From a checkpoint of a small transformer trained on Wikipedia: 14.2M parameters, no biases in attention or MLP.
Each number is 128 + 24 x the weight over the matrix's rms, rounded and kept within 0 to 255. Layers, rows and columns count from 0. Numbers have three digits each.

# layer 7 MLP gate, 512x256, rms 0.0914, rows 478-494, columns 0-127
144120091132114160112186135106095188118160119178132140135115137080131134113163111158144109107128153143123138104134126093119122161153158123073129134109157121091106122136130110163154145128103085102130096157119101111162125115175125129199156146123102172137089108090069134115110128073157127093117173110140120074112120141095119162159108110135159142149107141110134095172096147156143108133142
140156187142104155172136080099159123126154121155128132111097123174125111102140107090162113111128122143129101172149118157143124121097145150118102168131107114124131111147152110110130116119133113097128092116197154103137132139135138148096113099124151087156089100081151139126124127144146072127114138146113109130097172115180139146104128135126109145105170123119155132141131117112173118144155
136118117136098089160132134121111163152141167095145152141117144108088144161186107148102096124168118134134094143092137110128101117083148127125141124103086093094143116124110105143124137095095144107108111133164108124102134150134139136129148140132124143127127145145140133125115104142128106111140128075068085138104146144168120102100116125125115153169121146173076147134141145121126173134133
117106142155101160129122120161119121125082128095129105100089128125139122109133153084121149128136144155158134133148124119154097106136115130154093112126106129120131153143145133119142146159113134140157151087111138128149185156099100097103132131141099095149066136095137132115121053102171142137134115107149109113160137135119172122142108144153119124122104091118131144132126102098148110075160
084148097166112141169134165138104139083103134137146083173143096121098129141131109159118127098156127094079128103095123091122094121142135101116065072122160142135101108139123094133182158126133181105180160168133094110132106153092125145132136150129158127110135083133110151132109119142150148097142138128092133155093133141110113117157107150128104129118141163092110096099138119149179165162114
133139123139127132122136144107108149160095118138165112115124137155141141140127114133114127118142123187132099121112096122150111117151120099170109143144113112134148103138135126125106143154140155130063103145141142166125146127107133109123109122119154124123144112120136138143121113104132099133118084125102123118108127124143159165157129156142116137144133151093150143115191141153116133154127
099157110132105183140101132094124109115110148133145143168108117148149095169123066082183145128141132094135114163142136088172148162174146126147110171143151117140135114149199098114142144120153086106137110121114155110084150124147127129137137124143137121129159184114093097148124083110121132117093096146157098195147115123155114127120153147143093091153142134118134108157115111128109102142106
138140108154142155125091103108127172139145090083164154107098128150153139112142114084160135120114134150138173130150144143160121107123097132112122134087141183162142103094145159147127131165121104087193105115145145124084121086105147161102149117117110121075104111120136163144147095124122134147118071141128129138121154113153114120157090133063127122109140124105143121114140142134128151107165
148100148117131144173117127146098122133132126111147125098144103126131086125099112160135180163089156111109108089117124091145092112106123117126143105151101131127116114166146093134133131135155182151109167121115124117134109149103177101113111095136122126106093121154100110165094115140162105137126128133089151118156111155152144158107144133151127135118132142114146095098103155120117103136064
116116128140127110150019124104176149129093129125124135111147093107137141098159143126127099149121123119210157128161142114129112162138128127102171128146103137112148113137115174147123119109133156101159083073122120135104129164088078143158114121131094144127130111122142157080159114110156104142103127096113158123139120140108106091146120135115112164107131156116147106146105138156092144129149
082133090101163213118149127105098134163139135124135118113096136090125126119114114132138102114112137184124161100085125158144091100106129110133111117094100120105146076098147124121141124132151146122130114122146126161116170109126126119154150193141132093115138113136108121125106146133094134145105137119154143082142152171158140147145067123110129119166145141138160104109086166173123131136136
113081121142106106139122133150141125116096124086126134141137095159108111105134124112125123102114149121123144149115127157100120116133130140132108135164156168102149157143130144143078093115133175127125147113121144108126140120162143119137155135122133125119152100136131142084141177139113152148114146131133124122107139089149131143110124120133133135103138166119129132101066132102158149125114
139109130112157151138127082087120113165188149107107133116147143137144120132118104107135114128098085125128112159140138128138127121155121111147128153159144128090134146110143090121146103120095105114079098102138147094111138170130124150123099088154127155114116169197121114115103159117135116112137130113070136121113154149153086115114156111072108116118118166084117108162145149163111105125117
130143137152137096129126136104151149123046136139129155113100169136136134143150143149120149084130120122173106182105114098164125126089132101127133116133063122122104137120133161122126082123142146092126146122126136125083098156092151138100135115123153126123093110136129090085112140141132113130104141111119136138130124116088150139143101124100128111138106155093126093097175094093144126132123
111130153104113153128183100117164131156117117150133121116116134142121125182139098125118140122126173088131166136153124121137097123116122127141116125123148083058146100173124101130140130157106122107181163144120101155119170103145118143125139143153093150102113156092114136145098097099096156132109132126158140118172069137104130185111157146116133130139118112168101140096142121141145136170114
130163143117135121100162155123117132093100137175164173142177123134152125109117129165143158091161137119127137112152147079092149110143115153132151140184134169108101164133121131172129132122125156096116148150107114153135164109131164074117134146101131152143137160128114113131145118164125070148112101118140154122121145101146099180171126144110115067116157128144135136094062147128114142119176
115125149116199114152122129131132126097119110179123075104166136139134144108108131169122094120155142108153148147119085124110131117181131113097142125100135114134086140154122105122137153073109110163130118107153146132128122114119147130145107158082098118112142136113144113114129155136135073144123127105110189157106114111173146142171130139098114127122098144156143120103114145118144152102117
# layer 7 MLP up, 512x256, rms 0.0903, rows 478-494, columns 0-127
096111125059162151123123137167158172104125165145104140105145158114113140100131119124101132144085111143099115060180125152131132168131128111149119133093110097119097131169122132119117099114129178128101102143114090164120134129102160158114124135141103154130159149125130170101122098116169137144108125173162151095124118130115125117136121132115139141125123149107137132148142127089112082124111
133168117117103109131106083170108119100147095078115170097093104120118121135126095125145148112117163162124116113155139097127130075130152105124122130135124125151134133079119115142151129150129119126099150126154134081149095107160133125149116107110121118173102142156118077147140108143124160160095144118088117104182141104123172091134118168125134153144132162156099089139155134121101148156140
095130098095092134133096119154139122164113144140061131114101121103127121123133120132140100105131146128126134098189153089142184151138103142134133092130138096093114111159154122126087136110121122106114111126115100182095095148127112147130134114140126153111085153128073160158118130118127136131130160109112075152116152126140119096121116131148118112119153170102175139152108147117099135145161
115153131127148125099162136133122133133128140137073132169130079073164120149121109133151151135127122082089116127170114084140181149120140160085135132132127104128115111163136158127167104124163076122129104132191088122092131111124147147146099110141114106154121138146155100122125110108134113125100137084134157140082131158146145150136149095131117089132105148115126134126145118173104105148156
120143124103110122163130115136155117130167110104148091164096137142121112141118106137119160112124122138125085115111097124126147141120133137141169144147105140140117085112141150154125134091152139116111136139163115083125119172106125134147115124118139106126082103163113136156146114113110140124125154143129142142126151104134130146132080122136133125146108139120101101124134104113124138127129
156129144113127115143126115144135126139161143144159136146093141118125113125115128120115103131118136179147154156135146100160104096103109128117136103146093121150139103131106153121133115155162100146107155091124140086116132155141127142123115114150142139153144106115109128109168124123155129120092134117131133112141114114150101134161037124140156086136134134148153077114152105161102159116134
114140151136130152095162125126116106111148152110103141110124124123132130152161176152126165151080155130119135104183106098129131167133138124145137133148143157145117146150106122133131131093154170129139153160116126135120107097121154122168123106151112150144141147079103130131108115095122081123118160165141144135126130155143106175097112128133083173122170103145155120132100155109120127125132
115134098104101085108078136168116133121159108170142133119087125075109100129146105159143191155112142121115116078123132134107150206135146119137138143150139097107131123142150116147121150114096154126155118117137116129134168122141089132171190160127137112081063150153106128098155077124126146105150110116132129134121102135122142114104149115118123143150099145116125126137145119134108135133103
091151094107146132108111120138132125111163126106142156135093117115089149180131138136119138105180139144093111126164145146114155119130094118117096157174085163126165145099177122125150119081127127163141115139137097105144127144145141118134092099148127108139131119136114113142120148095079121102106135134171119123142121104137108125120119148157164128113114176130125113101185144123116133133102
136095127159114154163112076127175155154130115143094156132108121104105145132121153127168083092132110136155109135138151093129114140115159111129157167121111124145139134174088147114100088154109137134120160100106116158134122067101160172115135140087146125130125127143134124109126154100087161104163150145148141090126172137132108163124102136149136139104088125138150104108117135149044119149136
097124084154129131145089124154133132165143148184077095155149142128092158106128166118146109179131126129110162119135125098119146144102152154112113138129156145133105139167102109131168133131140098173118128122150156140117119144143101168166090168136146140136094104115118111072135111119188113121099106142105131155134164089125108081139149155144102132105141109116136109136123089163150149156106
111130165108109108129122137122128104151133130150105130146123116137168091150144126170090166164157116110134162124150086148098135172129112114142132157086122103084121146149136139107141133153102097154130076116156159136123132107105147152176176185147156106106134136130121111147133151135141139132149130145151113096125149152122118130136125144132139118117169113143193129141142173142100137119147
142120090139116156107096137117145100140131116103136069130125133141112138145114128123112104122171122098103108102116097149150135064102139141101120108151157112153137123094141146089093134096126148139148091157144122136134171125181117124133155121117136110115121156104084154142150105154115145125062120160127088133155161139136137146103131156144185123151123120167155129102126120136136120131118
118162158185096154093127138125125112144148125143116164144126162114164160085128122134126128144143083106104144134087128102139142082136101155115165125162116129136153167109135120142128149133160128115149147161122143131118161095158115143138111144113109086113119121114098147125135155125149116158125115131144153134138119118146158129128137141089123134175146095190121150135155141116136152129135
163158093143145154156186157142161131149130179146144100151126167145136081121159101157112165137152127119130122142125159131144140097129136139112120160149103134137129122091111129175150156148080113138088104129142150099131131140126168163154119117116136118140146161134115127138125147124136142106120132102106142132139151128142123155181172167104113125141088141157160158163147121141132089112101
128131110104108113124121089123090164098122137116118128125120132145122121132098138167124110171101142117160081134140105146158151112146138121122115160119083171133160105090162125171122119146132160094149074163125119150154135174116143164121136155129177108135130176104106134148158159114150175145139135119172164135188075107150138141141128155113138164161125166154105115128181124161115113110109
133100106145130142112121129080118113163139173107123150087123129122139163177119095156147162165123097136143135136110149095165151110106111120126130165130126139101148106111139130122160105188105129109105090113136115143175132108130128110112161152142118160124100135159116092133138131112102123113146145142136110164134159140131134112108201113138114115152134100151119141161143144119118164128107
# layer 7 MLP down (transposed), 512x256, rms 0.129, rows 478-494, columns 0-127
126136117130160171142132103159153118138144127093119137096125126192147155112116107141173200072125097106131114124148109128155101161142094089140167085120101117111146167130111151109112157110127172135110136110120117161118134097131151113128111110172141132141157129133152078115142143133128156092146140164135145120089127150138157140120131125136113155127096131147109155117129123170149085126177
169129142085105177103122119148143116082146145088116166132073101163145151123157116099168129128131163105160092136159103119143157105120108119147103160122130107128126124119096163147153170115129124135087137120096139129101104167150121110064112130116092101150127155073137113135162144137146154179115129094109101096158122112152169096186126151110141121119140112142111187122116139138144168135145
113112089119108137134124113140146172151119163161102138110122119157100146107145131150095114151160142093124149142137125096134120147124119153131157107164111115130139084159141115089101157116157130146131149131111117151140128181127076129170121129141133129119123137097069134159130176087146123147127153128112167170148169127105100136143115118108119174072220128152151116131074115119142104104146
092170067126108055092179118077121112079096129155124125136141096141095123151128098134138130138154142087118120155108129116145154119124090102116148133147158127116136104165129182131114088151137132176122107127142122105079148124105130145156101082118102144097133085159124140124133137143094139097106151130130188109093147151117088156137149135161083140130134183132124182109136142137112126103134
076123114151109129126145133122129126116122118137135161125137126148098109167121141129067135103135133109109093129083112153137113129119140109112112113137140158141099107125066161124130137116108139115105121140128128103150125136148155170154149113173137144086119137128086136117164118118149117093143117178137132103133109102082164131140139131125110124142160194103131145089097120109070122161133
100133120101113118121130144137119091095105122102090105121162102137169154135165132156115185113132141090160108098139127142109135138142115173138106134124174106101123155138108125106120148118138110141166113122167105132141165062122111086138156107100128113086121158133183109143124125112150121135140102137088103141115131140114133154104204133125107162127135128130137167141135139116167136097134
107166156147170129126098128117094139094112107170148152132124148149107129137129164116110121167096103120129114086104129141110140112144106126123159084108073117124122157097122128128083144134128130083138101118096090147130130160086121127105100141146166135111108088110120134125116143110175109129123078144129171149124134089092163111099158139104104108148120131129096160171115160162131135158135
125141154126157149099100165129138108145138134047137137114107114148118157150110100125123134141129064143123111141134105140104088112120142134188117131113117145096156132131133094131120141137151163107121119115123127145131137102125152092094109137114132124140124146124153137138083141165119154157108151145129139109137185104139168161142107132089112112113116153154105143139151147167122122096156
099138149086099111127115138107109116119096119115145137142111094122079083115126122150137118122110089138129112122110137132109111128144122100114106140073113168102125126119117128139080111155076087131111140121107118163097112083153123101121135132112147112113170159167141121113117123123147117079176094116145103168127142119130134086156138177140138121185123173149071139124145178096098089085108
177136108108148144117127125152137131132112097140121150128125087131146115144121105124118079114147115172120115134157127124190157156155125118152150122151109113104148159141119188136082205113086146142133134115157139128136127093118121152153101119115105140114121086114111096094134094136102114149171129141082140147112152137124095110125163141073123172067155135150093077104125080149081145127163
141134127132156129149131078105141103150185124095115093132113115130102156107161125190124114091121135082110080145143122133136105179127152158134171110100148146109122125120170120166113106118139086149083116104141131105113180101118119190165134106154136147170150139113143111145120083160132150159129121140116198135156132166103120116104115138148154120119126130139121129098152161141146130143144
120158130147125159115149113113145087100150114130119119076127117139142116125148114187126130128125133144140134056141126115089155143172118125161124150089184086106110109117121133091156156158141069100117133104154149170137120181149125142152124115103135161122160103180192096176091133137114158144161105124134078149154111122138120098122139124133111091168125107165115159154139134133161114110120
123163132132115143103122127125150126163145116117160161163072139132131108095099139110113136134132111146108095087140112129137116145131111118113140146130106098128149081135126104195145131123167135148123133141127182178131125158154118142110171116101166153144151080126157149141162115130101132127154132133094164125124110126143165117134037116151139104165138127120151128149121112100149157106135
120106129125146132119147108078120113155111096144134111091144168134117134160129125124148111089108143126118150131113122097139129117140097138166091127127169086137103104092176162124111135148138132139115110155136154124147124094116118105129146106149169143122156130131147177163094118150137119140145167111163121149120131134139136169154125124124144121093130179118104099126138132123136139134106
156129082161165098130117086092104150115100089074106127132153089124107125127134163111113132129126089128119083106115100120134142133166118132093121114120117127104145146179131147099116112132118127144164107141105118154152154155099142125188114156130110150148114143111110121150129148115117170096096133078129160137118102133178151134140119133152137124137124105150135128176118109121164145155117
151111108121102123137142111110112124167144137079122133117132107109134130102131111114098106164104188132162154136136155146106135147126137144078133120091144134154142099133143107132126145131153159142149148120132118073111122123120154167178116145160186126089113139126107181168100075150167153081102105142119120160198130147126126096106108159117107128107107102135143089157158168146137137100127
141146143119105132090118166163154113091128145140149132128103123134073143105095110131150086174133109135121160115153094117127120098148135121149109147115135092149146118102151135107152130108137107133104150134141142145114137066116138134096124140147102095108091141111113141126146156122131125109099138064130139086143135105138133127166128096126121104165107122148147132117183114157126122105116